Part of a small language model's weights: 14 layers, no position embeddings.
Each number is 128 + 24 x the weight over the matrix's rms, rounded and kept within 0 to 255. Layers, rows and columns count from 0. Numbers have three digits each.

# k: layer 7 attention key, 320x320, rms 0.0672, rows 309-319, columns 80-159
# q: layer 7 attention query, 320x320, rms 0.067, rows 310-319, columns 80-159
# v: layer 7 attention value, 320x320, rms 0.0618, rows 256-319, columns 80-159
# o: layer 7 attention output (transposed), 320x320, rms 0.0572, rows 256-319, columns 80-159
# up: layer 7 MLP up, 1280x320, rms 0.0678, rows 0-6, columns 80-159
# down: layer 7 MLP down (transposed), 1280x320, rms 0.0354, rows 0-6, columns 80-159
k309:151118126073125104069166136111069117125121102094156116126131104090126070128126104149117109078096102147149130087143152132133139147136147166088146159083175086122143114115116154080148125143100127098119112147098148157134137165153115150107138155
q310:159103122105098096111102120166145133094130137133108081141107086128144158126129138120091120076078151174128132104061130109136131122149119104087104155117143122136117144147084114100067130108220103112133103182128109078107056145172150185115111099
k310:125111134138101160110173181126119110088102135090123092109096080130120170102160126156131083113138107135150177100117150198160134117133141085126146140113144170089119150161121087125145130121133177130171161137149119128098139102112144191110126163
q311:086080098114140131120123128138136100124115115109125092092148108113113102121153112102138124148149097169134103164155150144127123089132164146147161071124095107103156161079126136117106143138110114092171080154094178120156129108092139142124129111
k311:135116131071163090136129157137119099173168108141141078087133121193156135108095105123130098170125156145154135163195134146103094129136129123130076082145122128056172111115121187131139106154148108119117093138110097132094121167150171115054140146
q312:138175124118071124108103104168097146124115119124142127166087083136091179135098072115126104115082093133141100125118097161144102098124112134124106131107184102106196139112108071172129113108129111161141127143117136165120144097105127126098133198
k312:139128164142117147110169107131112106093092106117131094123124109160133116108120060131110098134110081103121151171129121131111137138131136128102129144128169111140122102131135104112161144182109131149140147109109169092124123124123123115077088100
q313:143167140096148096161153153086190155180096129116181123164127113100177146123183099139118073105178125120160153111126099083124113180124111135151127107160132105138139105126132158105066100116150178152095169122109163122128078132096075125165163088
k313:147132164130136119166124168115161131123116102107104111089086096124068162094138175138160120081078111107124102105155080122133185100102099168154143106093132093117162151124112119136104092125164162104160086170072155149166119153185114123160109099
q314:122098195100148170167122172148136154131104132111128121094129118146137151137148151133189095087154089127145097177147169125106147102156119106068110177098113108115140147120134184119156124087155089108151119085137166112101144119159108141157130105
k314:096136160121100126119105151118102153079100144096115109141173096140152126137125131077156169165127161102142130096097154130103111167139128122135134118102143062183113164120100101105150088153132095131096118085080106134082127114169133133132152143
q315:157087098131142174130119138111171108175153100137109113117137143167175137164113142125147130135100122133136124171109096153097096109108148109171166120157125110137142138127107095161088114100161152115091126130115129156198116140112171146125177136
k315:142118113126119126132099102095131158115085145122091125116127122136167165153136142077080112114158135140114147132061102129091206146120147128163101179052060144144115100091130146117145155153150103128148078180127173150122141156128186121145188140
q316:131142110160151144110111125143117050140096132169097106143112130110138139127146073101154120168145162075122146189124131101133118096124139116120153142140152143106164105123115105156117121165098146161193142102111146130162193139154141084178155142
k316:170150158100155136128120066145092137104070141143146192124134127134110151126133099122121108144099110027110097136045128118171131100137145144146153090097101179144156142161116134116121145149112121157110103127119143085133111085117134119140136128
q317:148079155135110137105125155126126138111128128162130162145146192145107134136136147163145134075185109111098120186137112110170148153114150123140188120143155134120142137075106155109110107129147134086067096139124125101106123177097115111112161156
k317:125138129176121075127117130115132068091135145150082165096165152136131115130144093068142153094160151135106152127131112121137145171142062146112110152089114125149164120134091184062097157204090134160162137131133075136111092102139147088117185144
q318:109129152097085121121141127135118142157136142125135153081098103090149177124116103069111181113164141094195138162100132170105128057142108113176125120135146114118158134134130160152148136114133130099142122163088119109094101143089071143116103114
k318:148139122139080122121080169122110137149154164119147186094146137127146131141100112095128096132129150115103142137071161142118151103132081144150119157136139132107095060132144111128172107112096153087109141198113146137135156126071144142156146091
q319:146108120145108079103127130115128126156142136151090114109140149119165144121150173153105108136119123101130137137134018084103101191161118138146095077157153140131107105093134193126131172127174096151168141187162116122101124147117136093134114149
k319:113136145154108081075123112068117146162123177123113098163109164206127141119122104152087101133068142121105103128120116106100082174117105136091146110129091105101097132133174130091156197189119185126116111104156143102124124130151158114125097158
v256:182123101130152120168123123145093142163186124101127099147157152146119133150111126147128104113108109163124118148116144090145113124124161104128142103091161123123155045107133109123150173158116152089125079115135157080146116155117083151165117130
o256:148125118123128154151141117118115107138161108108126058107141210123092145124200137146145134084124100154121117135095129112124117092133141106094133101104186139136156091118096145129120147144141136113110142120133168095161127138135114148132121114
v257:172152189133101173133125138135116139154189093082141142091148168134160112092115125152173115144135157120115126141122152147107128124079098136110146142166128089146104109074095163150119164137156111171140151095195093133126120107152156142137105118
o257:119171133165142153129138093127154142134150128120154126097120112151128142092155126166127141124141144118114140154119126120097115115109127109136130131133144133120125104116172151149114113115087121144123148114165109122138127117155151143104110140
v258:103123127138134149130121109129124146119143095063158091094150086165139125132128134117119069177106145151104158117123150150141139129113112148102183128111119134125111075116108095107151129179141170096123099105112123128112167139158119106140126122
o258:130126092120110122106152122122126129099082149097070098133127089149137143128189117147105078137147161086082148125117113081151108101110141119136131136109153150150115136128089119157123101097138142101147130101126141120100125146145127123115130138
v259:130147109121095096105162136105119130161164118095118097144123135191138165136163126125101148163143112139147151087136096141100139100114103104133126118134169127158100195123167148122147108141116122115100160101085121165128093102117119069162103110
o259:123112115197089159125124063113137143151105158119188097137135152158159126084126129106128118092113079133094155115112155115133136115098147097085149144127137109144116153168136146130136127106127150144158114103125131153107119153146102102153123118
v260:144117086131134125073100130143152146111157114133160146124116151108140138200098144118126106135034074129155129155141121058152074153064131168140113083150142121108155094161104083129150081122167111129132149174174168094119134164087134113127145100
o260:140113156159126183158136129145114114165149114129128117138077132125126126129163140136128112079067151100130081142144143145090063143103202140111096080115135106118107121153089088144129120145159101131130129152140126158095140140157155153108106097
v261:099153085123120136137141153120102147135119129110155114130109147099097173163122157141148126180091141148090136154172081147158122109152092113172160125152125119124100124162182087131142152089105102165141170135164069157174162150149133159148130126
o261:121158096135113114126110082155089132126105161146127152142142183128098164136157136151077144160146121147157112156078148137144084151148132150093128129114141112128147133184126086138138158081098084155095112128102097151129142127142162134111143120
v262:117154098089120102149153109108073125111099112097087137111114195127135126064111140131137169120147114084154133149138141128155129131111141141126121134137099104140129139109158129097117092150124151152147097110123157143110106115101171141164106165
o262:124124140125159124151156112106091109102118144124121099074138137078144141087110150139153130091168114118149104201107110118185096118109149151146124107174115121150134151115142153123110126161112151117146118102139107143108116133151146109186120163
v263:105100151076106131154110131103135116134143189117110101131093149110105138156110096143125148120126133120113118061129125185135130091062095094163142128134137168142148149136156158126151116132164152154132091135065119082132138134102126151121101142
o263:148100144122103113138127108104165089135144160113125071139113143120123149149141102158146109120108148114103081099109159159180164145115168098101112143129103131150145122072171143146156110125115115139120105156144118119157151107093103093122147147
v264:155166159113140158110118101131094136079134161143126078183080129073185133086119132153154145147147146135147150149132112197146145107158102099108162124139136149106134106104096120076190130144178120127120148160113106178106129146133131149150089121
o264:144148161105154120154073168160112130143144170118136086140106119087122120099125114122116139144144134102084162139088125167128150138151104138130156107131131089155126111146105112131123123107167098149111124108103142137150108112183150075116078080
v265:097132137141120115110093125151070155115120123093156148111146135162121154120148134116119113104155166184115158179149113136164153095112102125143164107100140113156122137162127162093119124104115154113142112146129128130139135143121137145123130117
o265:128122163153157128114105107139094130138134103081171187138120108124123089127144113135119150106158129153119111147108107138140149106139106135128156140120110111106134166144075107149124131112115122123162109155099113125104125125138123105085140142
v266:119119080117099104096154133154088145142134148131105123116098145098104121121128095139097145156125140156125153154113140124139158156100099088149165146149130113147119138153131122137097180127118159104077110109130132090171073177152122157179160124
o266:131134090143101132139152123114102161111153152098166122121164118113121148134140072118118134140138101124160153156176112143101142114155141095125074093141102134135152149106135141134106161122116154078156162113123155145087085135124111128149180133
v267:129133098119138120124157115130143068137159110071143107126143129118101171143097141135086168120137134146104153119110127163103140141089150160098135144148111126139077132161149140096124129130112162096078163126118113135088078121130138133123078119
o267:138132106143167134141116162144114091144120154090129129137146160123115124170128130087123108122149122110144131116179163094112145133085090148146143100103097147113074117143173202088138129122172147086122129107131147143123089120131069154135109129
v268:104123147122109146125133180129073154119109125130113082136121170119140085126175129134125170132116158134075070116146110161136147127131125149133172132145125113175084103111163091124097109124143136131127110107133081139123147121102161121101116165
o268:101141152174066130104136112068122137115136152144125133126106175118140082115132129102139136185142156128137092142121115161120142114106110161129169094121137122128131129104128095106070116124117140116120131130110144122099140114151131135094119156
v269:134171115120164131131164151139117097069107106139097095136106109137166092129138117118103137146154153110132103160129139168123117136127140121155121172122142099128088140110124144091140098134183117186131117146137127152159165075166095155159096110
o269:125136166127136071122143168168151115128112153137104107147111121175139092119078112091139162166182171129169152147115099149171158113124127089114163138115156124155145167130158105114120133129138113170171097124123123155162153087134144101149109118
v270:125131108139134083097153127093189109141133195096170128143122128123084146136094150159127122144131088140090132088117146144130155072116150138119114092136110124084168113109140164127124131126160140152120099125135105096096184144135114149109090103
o270:127105113120111093124106118071149103125108089184137131117133166139124113164132133153137124135121115114103091102147136119138145138129129128147151138117158146136141120116151126131133130116112137126081121089147112112142127142116096144128104120
v271:103115116147143148159149146155126120152106124184140119125147159123130109169081114089137189098149113158150085138184129107104141108138134141110097141138153109120180150123123160122080116134165145143106106152166111139130079135111105125130111087
o271:127110130135154160128160090157153170135105146153122103129116182094117103134093118138148147133109181147139099095175123152092103116127089084123091127132117133137103171121109149136100123139112137140114093131160130154112159154140097162120132107
v272:082141112084083108154130103139073150153156110080182096142140177119140143135116143122117151100146102136114095167133145127122141139107149101150117102123170128117126113154110117105144138102163163133157116149144133070125152095081120116101118142
o272:132118133041108121108118112131141137153128147092131102112151153142128127140141148147126106098169152135120119184126140124119110157085113162122124131136158107119132139166100117131133082153152135090122143109117128114165153085134099145096088151
v273:105159178185133101124160171107120109113167127153107089155146083126163076129161156144143117156106127118135145136110117111097145074107130173132130118120110146147123145115098123148118168136154155156123128108152169085128105107119133153107137148
o273:116157178133125110139164145123140118147150129123106122163105151128130129114140138134152152136124156131152158132118105108126132120095158121103109150108152134141119150130122133138149128074140114149121095127170127108133063135124138126144155126
v274:144121145124104144095155130155141082184155112202141126149059129152111140147148088149124141078123120122121112139140110092094150137132109123120139100126138155134118155099130124086122148160144100174133142124134112138129109135132170123146142125
o274:144126140164129138098147130119134137131123107132140095069110121122088148147143151126114139092162119162118123097098144098101112153136106130137139115097161115114158157085189123169154126148125136134124175140164089102141111114105106106109103106
v275:175090129168105100147141129095122124163117103140128172124101157108128119161168136119112077144152172148063119110139146136126139158127119101130138110120124156102125087147182102084092109129178106138109104127117166151158088117171108109152077083
o275:177138126140109163136138106095115106139159150117122136105136120162133117128121053122182110165178140147072140100125093129128107151153100126099160096105134173153126127137144121114116145117149101086111078126185171128134145148167147137122114116
v276:144119178089129128128120124145141095122102168089103096135153131102084117144137097119098111132109086135098115131154122131117132130172144154092090138147111155112132109169134138129100159129136107071174139129140123136086175148186149164036131144
o276:145152124108105131095111112154124112120126113140116103141186098150068137161132123115157143070145112094119127125135130134098101110151146141128093148135109118132184142152137097076133085107111089141098109143136143110143140095120155139083130134
v277:101108146132138154099121159115128111142127139163145143123160163089129088113138157116105145120112108127129128143183122109119118123083131131137127174136089105148145167066110140147130149125129143137121146146142098124152124138130122167090082121
o277:107146127138142100122134165129159144115124097148152114073137119096119113099149127158128112112123119111136114118127129136145133137111115097097148132172080148107136112105124157158122137131157150151104099106154114150094131128158141134103100112
v278:115108127108106126127102160106170116142125119146108129130160118125125083144093061134159159112157135149089156080154139098116191171153109186175184119143110110132123162111151151131133181179130111106180112086108129132146126097127137090135149094
o278:087104089105065132068077142133106168124139084119104134152144124167094081112117161123154104151170148130122165104150160149103145183154103111129131120150104116111086091083133127076129130114122108155163125147122119157133121105127172116148162099
v279:097131197070129151123160089134100138074104125102108150116125155136103153154156127143170125094124120119123120089128110085125104156133105078163136127142166138082153106122151105130130143140186166142092100152086109164109077175176112101090157138
o279:154138152109099121108115108112162112091085158111122159141141164089103107126168163145133138108140131107111125087144147136111109130142090122147109129122155157123132169158179117140120139172177137149122114136106130143127152136139125135143102125
v280:216161151107140192119139132086128111143147157101158133144122162163121124188108147127084087106121120108141152142118153157063085129164101169144110133122113123107125124155138138130097121121130173133133090083147135100132188148114144142149101091
o280:167155150087108129119118145102127120133095134143123099100119168155117108146099133117115128141107115163168133093145122120137096115138141134131131121111094130151133134148172117112149116113132128137148129121122135138134158080147113106111137143
v281:100124149153121097136098119151152138145126155134113155146095103100137145145151144097145088088171091099116168091097113115182059126149111161131135125128141113153137128137102165122145069138163137119095143132158091120148129085153101123177103135
o281:124102132178149125104120131114132141164134128127161151141157118124098119128154090114127102128153140124141137102116126137181038115109144125102146123125093139086151094153110179181110124126120125132154140074126129135143136103148122115088126125
v282:100137152121101122164130106153138087149142104113144111084108075170117179128174158118096149109174092110094118160101120116122101077113147136144124114148132098118082110091134113168134152123190127113141152117169113112079135145152148113115121114
o282:117150142168115160148113133119149127101145149114138140108141087144088151115123121134114141086135143118101121153118151140079097135121160145172136114150127111120156116141120196157123152097114110114140140106152110112137178133137110113160136131
v283:091128156115165129156147132106087107115129113121131117175101144091120134161110125104119133121180139138145152117112097085138112160182118102115116086100114108088155128171140077135111108124136098078136125122121111105107144127095168107124078132
o283:135138115109138137104130154085143130123114158122165145150127142138135122107086155111118133107159155179135133090115118110108113154107102159129144134077111148113109103152103120088123098131131114108095093116136114154094134113124152134161084119
v284:135146159171112138132119170138095115168093159104165144149146135154090094121147137138120114105188135101149143089118116154129142140102157093127164140083080122134110078170083158151150109111066159132176166154166096094108129200140176067179158088
o284:149128168142153147204109104110135119175115170108152136187129127143094150140110171128085110145134119152152114095102132143134159149110129150137108125089111163164084097119101169138136169119092109118167125145099103111121133148177125108087150122
v285:077165136135130134089134104124124103169142182111120126122110135139104125086115130128158118152081149151147122101128131138045118103091130167117120147106122131125147141164163061153092105139086159146114119078125105083114155177121162126132096179
o285:090158120133106111088099138161091150126109113084145141132074117132106142120102119111123112117151148155106115113129137184117138136076102154138168098085156139127134104163153075139115106132112193159117117118085114094172114141108129180165146155
v286:121097136178099102119145145136121150137113148137104149136120130098089139089124078150109193097129146095171164126141133091143116128128165077075137079113145142120144178123109145119097147127147144139131128104129155132109155132076139162115134136
o286:113095111112082105145120115155126128159107134158117161102130166080096118088104085140127142130106138164157117104150121116107123086086129124097137134146174132126087143110118154107149121096126133149131156138115158120121126110119180132160112182
v287:126176126143117138124132117116127185137155120172115095112143107106158124120144169146059107142099091170136130116131156099113175104076100143099140131126151112144115107152139138132111126125148083145181109088123150197132062161130136132130133114
o287:124162125159112128135117138123136143122142118130140090108152135119148132155137112099088157149111128096107095105139147126101163118121093136072145102127106113161133134171149163149175134128105096141147130109142087180110071151106115161128112098
v288:087046135105145132076140134145127107105103148121120170167150155116107123110153112106115112163103101130093156137110127110108125156161109111136102126153130105156114148101125164089124122112120133152128144152118099144150101103121106156124151157
o288:079096122107125121091138169113119119131122125154102169170104098094152112111147108119103102100121129142113124136127120147098132108134142168110090142158138145133124124133164145100085135103133169102168108102079103124112140132078096190133114117
v289:111130135110145117146131125135110102096160099141158111125134113152147137142134156119122134089096157150148165133094124095129114172104131096180126104111112112129106148146088110120129119140122124158086095119129123135131113137189080114125103222
o289:125110140151128140142128172146164155105121144125150151119149168140150107108127117140111094145129162154128137136122141135108119109139139130154124141116106132116089148144150137125145161148134140092144085102124177113151130146114092141118115143
v290:125160092181140132069189154109091141139148126155136112129148129172104098109098162133172100091152135116164120139173138126143137144135166120125100140168111134151108115139127107097131121138135142122119129143131124125128107166141143160156168152
o290:121108136144159144107151152128111182147106147139117124096133125136130137122129147137180133144163100164145165164162132152131140096091144130089116139156129112099114083128134159114130119100137150148143138134150091146095159137135129168080175149
v291:128127103158130085147115155110132195114102113133098113124154086136125112154125151134144127125199095082101128124127142112072113093139105147176111144128109122100120161162103121098117066105175183138189149109147175141159112098160180107115123128
o291:113100128141158131153128126102124150102061154123114126141100152127139127112131131072110110147106153106117109131165127128139134120133148171159115137130086094115127130117128141093174093142124168133149125110157122115095134125110144118127120118
v292:088152101117153148140088139160066109109127126121112040101116123153125155091132130130120123143120067128141123119150135137106144102103068165122123146149086151141074110124109175105209117079129111147135139129119070085150100130129131096115155118
o292:109117111135122106136120127089111136144131106120105066099166121114158105109118122098077126148137117110131176132162130135123113076122124124135136172135135152143076141112104095138145124120096096113095147121131044108157129114136130090116145115
v293:156076144172119152167138116029099122107117154179108090157157112128113152114092136095118147136113088154125130130091117122162177129125091122129157108091141193144113145101175059095156087139108130116164119110124089124150124084123112127120096127
o293:151114086125143128081157149109092130126115137123123075123152101108126113111145154120105119144110107100110135133144117110126151105125142112119211141129091133145153163126105120121168110127101137108140128135129102112127142114101095135144126129
v294:118089095070100126108155098170164129158129141088120157143129107170145150148115152165098160142140145115109145162169124176117142122105106134076138082141113117124101162117197150173109087125095112131175099106137120106143122137148138112119142147
o294:134126130112142162120125164186108106157128130139153112121154116116143140124133146120110117134119159081066139187121138146116133117093107123108129083148122099171144187091171183156085131150118122136133089138134104071159166130131116142095150140
v295:109107126033178112115136131116104112117165176167120175112091127133091126092119139168120100145147125146106136124104160122158124116161118161175151126098097151165139147094103077132135149129136128102127164095100144152113085104157120139133117112
o295:088109143114144106094137125159125100103111160136112140139146161115118123120111134139163129101117121138135109146108123166129114140132088080104122146086132102116107123111110120148157122090144128122170104114078136127141110139134158136124127133
v296:109134125121141130157113116110150117118119111107132082114116081135139107138164115117092185091117165097119146115133129105138174088122130133124205113152159148131154143131169149109128129134102145175151140135128147152148169132109120079099095121
o296:119138126141117132111111137144151139133163142139142138113153091091105131154159119131102120110132207134158155139065153133141120100140135139095162136106163118088120113136111122116118177109140128164100127158112112130119153133187152121096113115
v297:107126145136102115129169116152129140174128151135130170156124139118155150182101133132142131111118084174168103090124067122126127108072122075113200140121108128120123101133105166162133138143122140119134141122139123108130187074134166141059160084
o297:134176138163108092115154135120111148136116133112142112132141139096146129161169148147126145140098136134127126112170116143134129095108130093115155099105126118105081145141112139119140128163138079104124128122106148141128169139112108108107137110
v298:137124145110174101143140130091131119166123149124133176121137115111103111176138155103105106164089125136099148148163148143106132110096121084103137127142119137158163116133077155116097125138143137107138111160114099151090154138111128126133174173
o298:116121166142133125121126107113098131140174124132111118113136110152132102146138133149087110117115139089127113107112145115107122100100103094115124094121139139163161123137110114128164136120130111111128139139141115193120148141113118124175142142
v299:152126123116176148129108161163113076163112158144137129134173089131132122155098116126157142163130150148109068160119084125192138141138135092141153071087133121084138116118164099143165150190106122162122099140124122112133116138136114134093149126
o299:130148114132152158150168165148108116181143119148166099164120140109128159119097107111149171144108123137079127142164146107143108132166142109130155121134166149118090108100142114129112133136146144136112133158105119097101117121123126123120149090
v300:178188148150122125127119157125160196109135136124109138159094099169179126088126120146120087108130167102104122189129085106167155117140109123102137107129116110125139124147111126082086128121164106082138140101118102081103172154184153126098111147
o300:140168124165130115151113144110130131105142111109087116160155102132167120116122094166163106108170127143151141161125138095149159129179143103134142144078078134105123127125121131112118129122140125118136163136120103081156131084137163110125116133
v301:118160137080136106091145129092138133098157116131132147132124125139141114154145114118139091083117092121091100120125163135145175108143119136099162152136112135143131158124138148153138113106144092168090114110159121091131091134096145173136152139
o301:153116098100138100122149111126156086115086121083119160102130141156147126172116146114119116135099071159110150104113197117126158125147112144148133131168121115127131141094102161103123111130148076169136127122153104093108111143170131133168114139
v302:105170141128094128104082117154118089123101120085089137111144134141108124144106158109122084133148124058117142128130149149155142136162140132129158180153170116132155155078103072102165142152092193117136135116109059146137171123140148103121138149
o302:113149142133134119132129159147143116153120097114130110111099125113140117097114136132098132157110148103085095108126134162176134181162115113139119100113103120108105126109109128144156137115133199105122135102109098135090139127159137132126152113
v303:126164128132129093144126116162052117146193159160137096103138119132122125104140154140086122102142102119166083118109108093113122100181127129109121084157108129146152151143164141127103157119125116113154140113101100124170128125138129149133145168
o303:101149125119147160141130129124105122195086122134113061126155132111131139146140166127152095102146124126132113148163153121140156098184140133161098146123119123136169134137135118123116117137094120174078124107108121150142126109128165178138109142
v304:141164113145102132147147075143184157119141110130104114129092142109138146162132112133113146152128120155155133075152117160158167155170137093142098090127164141112079133082198166126136141131126127120141111121142075147100150130174132088096152143
o304:177135141115136125109160069145155147109171124146105107103117160075149137138130128116129128158096161153076092105114125097146155166164119113150120112139150125114129119117175154134090131105106114127144116146158122166129130091122117115090111136
v305:086119090116116134156160138096151104155105124110124161144136140115134127173137107134097109097134084145135141158111112175132141152122119145124192150190141163143183107069105113120151100088081133107139112174137110145117117093155161097153112116
o305:127111088137137123130134081117096097131091119160109123128150125141170072170142153088099143155122167123110129124128146143096119126099147129117115125131141126159143109075134091150146157124083131092133123163117171154151078142129199086143125115
v306:143137132174121133130125150138135132145091167097148122166129061123148039133149107129196156123143133171097132119175097137095125124184129145146131151121115126129137084123146092123144103119099091129112069154121116142110101148133138172155126160
o306:109102164169112135122154155165172095140124168093120090141134107135149086150110152131156096117153144131102140107113125123151115120147126132127128131122166124116060141131144113177125095150085114175138132169101146097128097136135181170098147135
v307:115112170129164103152101134108134155117171128108105104113096138097104128112169112087112156061131111156093124124158157125148137138138130124108148154136089105118138164127091098109104189125115112143136097135140136166142144100120107122114152178
o307:126098094110124121074148150102194117092186126105116100129127111100120153100128143133113153145164150155095100098125134118103159139145133124102122137139133119131167131151127140126088098142137122102145063090116093107149106115133151101099166186
v308:177167145165090138118131123098134133137113118125111122113123143118161169137121127057156155129109153121130121078099148074129132125160154157126138156126118148157183088144109102125127108116141151136111147097126125112143140148129100115108111105
o308:181121170123105143113123122097142127159102121126119141111125136184147151122109146134126142148144147087176135124114138121110166103164110130093128150127137136143100111151110088132115155146109147134132194125121155077122167136132113124142106111
v309:070122107145170166108120124128129183096115100097094157110141106132121131137100155146125127114109160138167090132100089127093089120164106083106190126127156117149132121139126080103175111088091169125145117108144143085115118172105158113090095117
o309:101107162127163125142120089122109126077099125103147156120126107161102136163107133112154118062111109159116114143148117129108139115115125112123163141123183145173122115141136139139117155111113121114080137157112131152110101150111149134051125136
v310:128092179118129119120117121135107127160146120122083114109125122086141102140155104156155125130163150107113135159124103124183122175093116108177164125132124120119140128150168083125122182080142111138105115136157112142133097081112117154152149138
o310:132139117209131119132148114121140129139146130139145118106111095104120092128147122167119119158120171127175130128134110098128110139154102117096136129110079142147139108147114106129117135107119142130118105123131158103119145085135116132167122121
v311:126128119129137091134127112126168111111105092139094131155131172163149111109171148165152181135143135121194132161121196145143119072129109152120148126168086108119119070115081122111112146143165115146128147126139122126148122121120113128114107109
o311:139112139122090121167092142096157109152106120136150089148157137153154124105173118142157190160156130152181140078116144113132122107141124160146104135105095094116112131100104110102108118139141135131169133082122129115121136128158126100149114131
v312:154099166116113151093128122150116092164129125088166154123117099142167130122124094121143150098139110107150142096163124132125135108085137160142092109176107174126163159130138126100115122110128173150121163126128156146161083095143105093130139163
o312:163091149118126138110135149143112079129152161089118152103147142125139162102091111106148131134139147097111138076146138152090122136110094150152116131151137125112171154124091097092139125091121133148149104155112098124138099113115093111099140164
v313:095065173136141174117099116104120134156103117141187100140055129155131103061119148132114127205165094092150109109115143134153109153151123122134109129208102125132147116203087202124079144160099179110152110101129125130128108142149081101103155094
o313:134093171110110130083126139162133109130137139119140119165130176158168091106072132118106171142156116120149106112120094127123140149186106091112118083171120118109137137167129178129129156142062142131101158101137173103096129124095138121114149121
v314:127122130142126100139141127124137124074151157139177064169101122156209183112110153149135116126147083091095129116101114159142157181097144096152145113126124124092181168106111119177109138125117088094100143160136142113098101171099137144108145112
o314:103155089078119117128167142118146112094108149129146101151117139152143136127093113143154091122115140135130119142164133135107173131119150149164083111130162142138131131125124119192124116132152109100134097156155096085186153137125128091140143086
v315:130072091136130130124149074130141106132086125093152117150135125101164132137099123166120136129098116132150114135186131119131090081103124133142139161100086097112144195147076108129114146095170151143129096140172103143159167121158154139164143108
o315:136115109146134148075133139148104150152122105101168152121108153136132117167122148081141138156143116109162123126143144102103075141124135108133134124125122102109106147171097125146110099108115133131118117102126167179142147166133112137146124153
v316:129146123150124118162162123062133136125122125129138187118149128138145114088127147107127122123170087146168144141144118149144092173136125113051086105076130118143136131095116134138125145152161150130148074101099107137114110140111125129069116150
o316:147151119129155114133140116073140139112135134113137166147150101097162162112147148135150153121154133140136133144133136149111119123167153094100105111092130141103168128125165150134149139163141157136134115117090091151112111093113130126130099120
v317:124153147133098150171142113112130113116145145099145084130099125151124111171093128100152130097132168135132134144111114106095188181141110117137117115150115137133139159127154151125107083111136151104117162119113143129121153132166133153138090121
o317:162137132154145139144149149091152135173110160150157076142133123165124145152109117120091130118111157119099148167105113117113147117155111135111110123145132123154157135091121109146168078172158169114128135138121139171110125103144179159144159125
v318:146113102114150162136154121082147133148136119117079137164124116109167118126125106193066117142131120167083168069097097144127114147097136136114114149108143103143113150124110153157149116111094077107150102094154096132137096106159131138105153099
o318:153129104160121108099121118099152142128161120131132144130132148131147143162108172109066078142099091110159159079130134103121113181099117129157095116114128123145125190101117141187123081086107083104156100104111093119161176132123156100108151151
v319:073136116161172071152127089151097142098157117133116068138098144128143093153146128164137139070111132189086151146141114157146104150202121124151102187184126100089131166164087154170199122133123116129146119100105125132096140148081112176133109073
o319:123126134154171101151158141120147120144109124147111077167140112111102161179138121109145165129171150156119141133113135154122132137138127150096124130142152132084126122159082168126131121113156139145105094117084122104096139124119118103124116108
up0:135142119119140118100114129097115132157170135130148123082144125170107136138098116102162128116152146128117197116131165119115119057176116105114142120124074129138095097153153145119161143151108134139089145093140083145122129112139126095197115147
down0:094132117152123142163120103130156130113102119117066127145127092088140110120127121125162128148113173069151148129126186121100100115115167122149125160113087127158115157122126114150118129130069102156103072141133144129113089123135109132137128105
up1:118138130140157098178088148142117127146122115136120139108100117156113111125124132095111105073147160149137132117129149123121121121138065112147095134111130173163123105140146121147120127136116085131136107070137157082165148107119111135146097170
down1:117096158136143159117141114129148135136145129140141130156151114105142150112101141115158123153140139084145144115169132099139161117118141124145107125130118061141095170101114151150140128135158150147137105154147118126150132141152107086139110107
up2:180125129140166145171143160140164172157147141105157139152157130136125098188105135130107163126113163084134116105168155135142157114125122137156147115153139142142099145126148090129187127144159139138098079145094113069110171164150105173130104091
down2:167100094149087097112106146134131143135154129148156112129158109129117083114114187120162119072155160120113089156149143162132117113199160170119132110129125118105127159120119156126132113105126144161132146082136143129156109135094153099119161149
up3:153112128095117106143111106159105165149100080134136140161102124101130100213124156109167108131109080125106141108115093112128142111125151116121118141106112140163076167150155158142131113149108121148067121126143108157152108120118103106138089159
down3:093151117153130094120121089147118141113173143149130132086171134122146100147117110135138154143115136153120121104162117119156117087142124078133157101145093095162142144093128128136154147118132120132101107131145129092115160107118109138091091123
up4:153141115170103136093164109150127181157134109136119151138144133120091122127136123133155153145134127121115133181112146141146096142113175123162156144109135157103150136096148121138134110167117131140110131092082119124147141160127195146126113182
down4:120151091135142144107099138133150146141127122138121109161142149116129129086134109124122104124142149148162088142106100095139173080152139158119123163141128133126102112105110087146138138107133141139116146136153118103127185158113126115150111139
up5:108119145165180148125166142119149134151110109158109131109139166145135154117175155141124140115085155135121107092103148113176146109159131151121144135135105123151160140129149133104119110118134109141144122142099106137119109130124142158126115134
down5:122135133119093114165129127136164107197086139133080148133150185159112111118181150135134135109107163163132104095142126179142153130180155134111121127132101072115143131138154101113086139113088123143182119093134129115135152081082121148114162111
up6:105202096136152159118121127114123135124114150128152157141161124091155143117105085116103130138125172134142164147136145091107110108146147152152106151121103158149159094128073078151098169148117136155128090084171177111119132099125126220087062076
down6:147081131144133117121156108114180132161150162101122122113143118105072103167116142161175162125135147126096112154101103126149157181121167141129143115071128153134145167124110128110087109151140144125115128104142152129130121167150144106090133146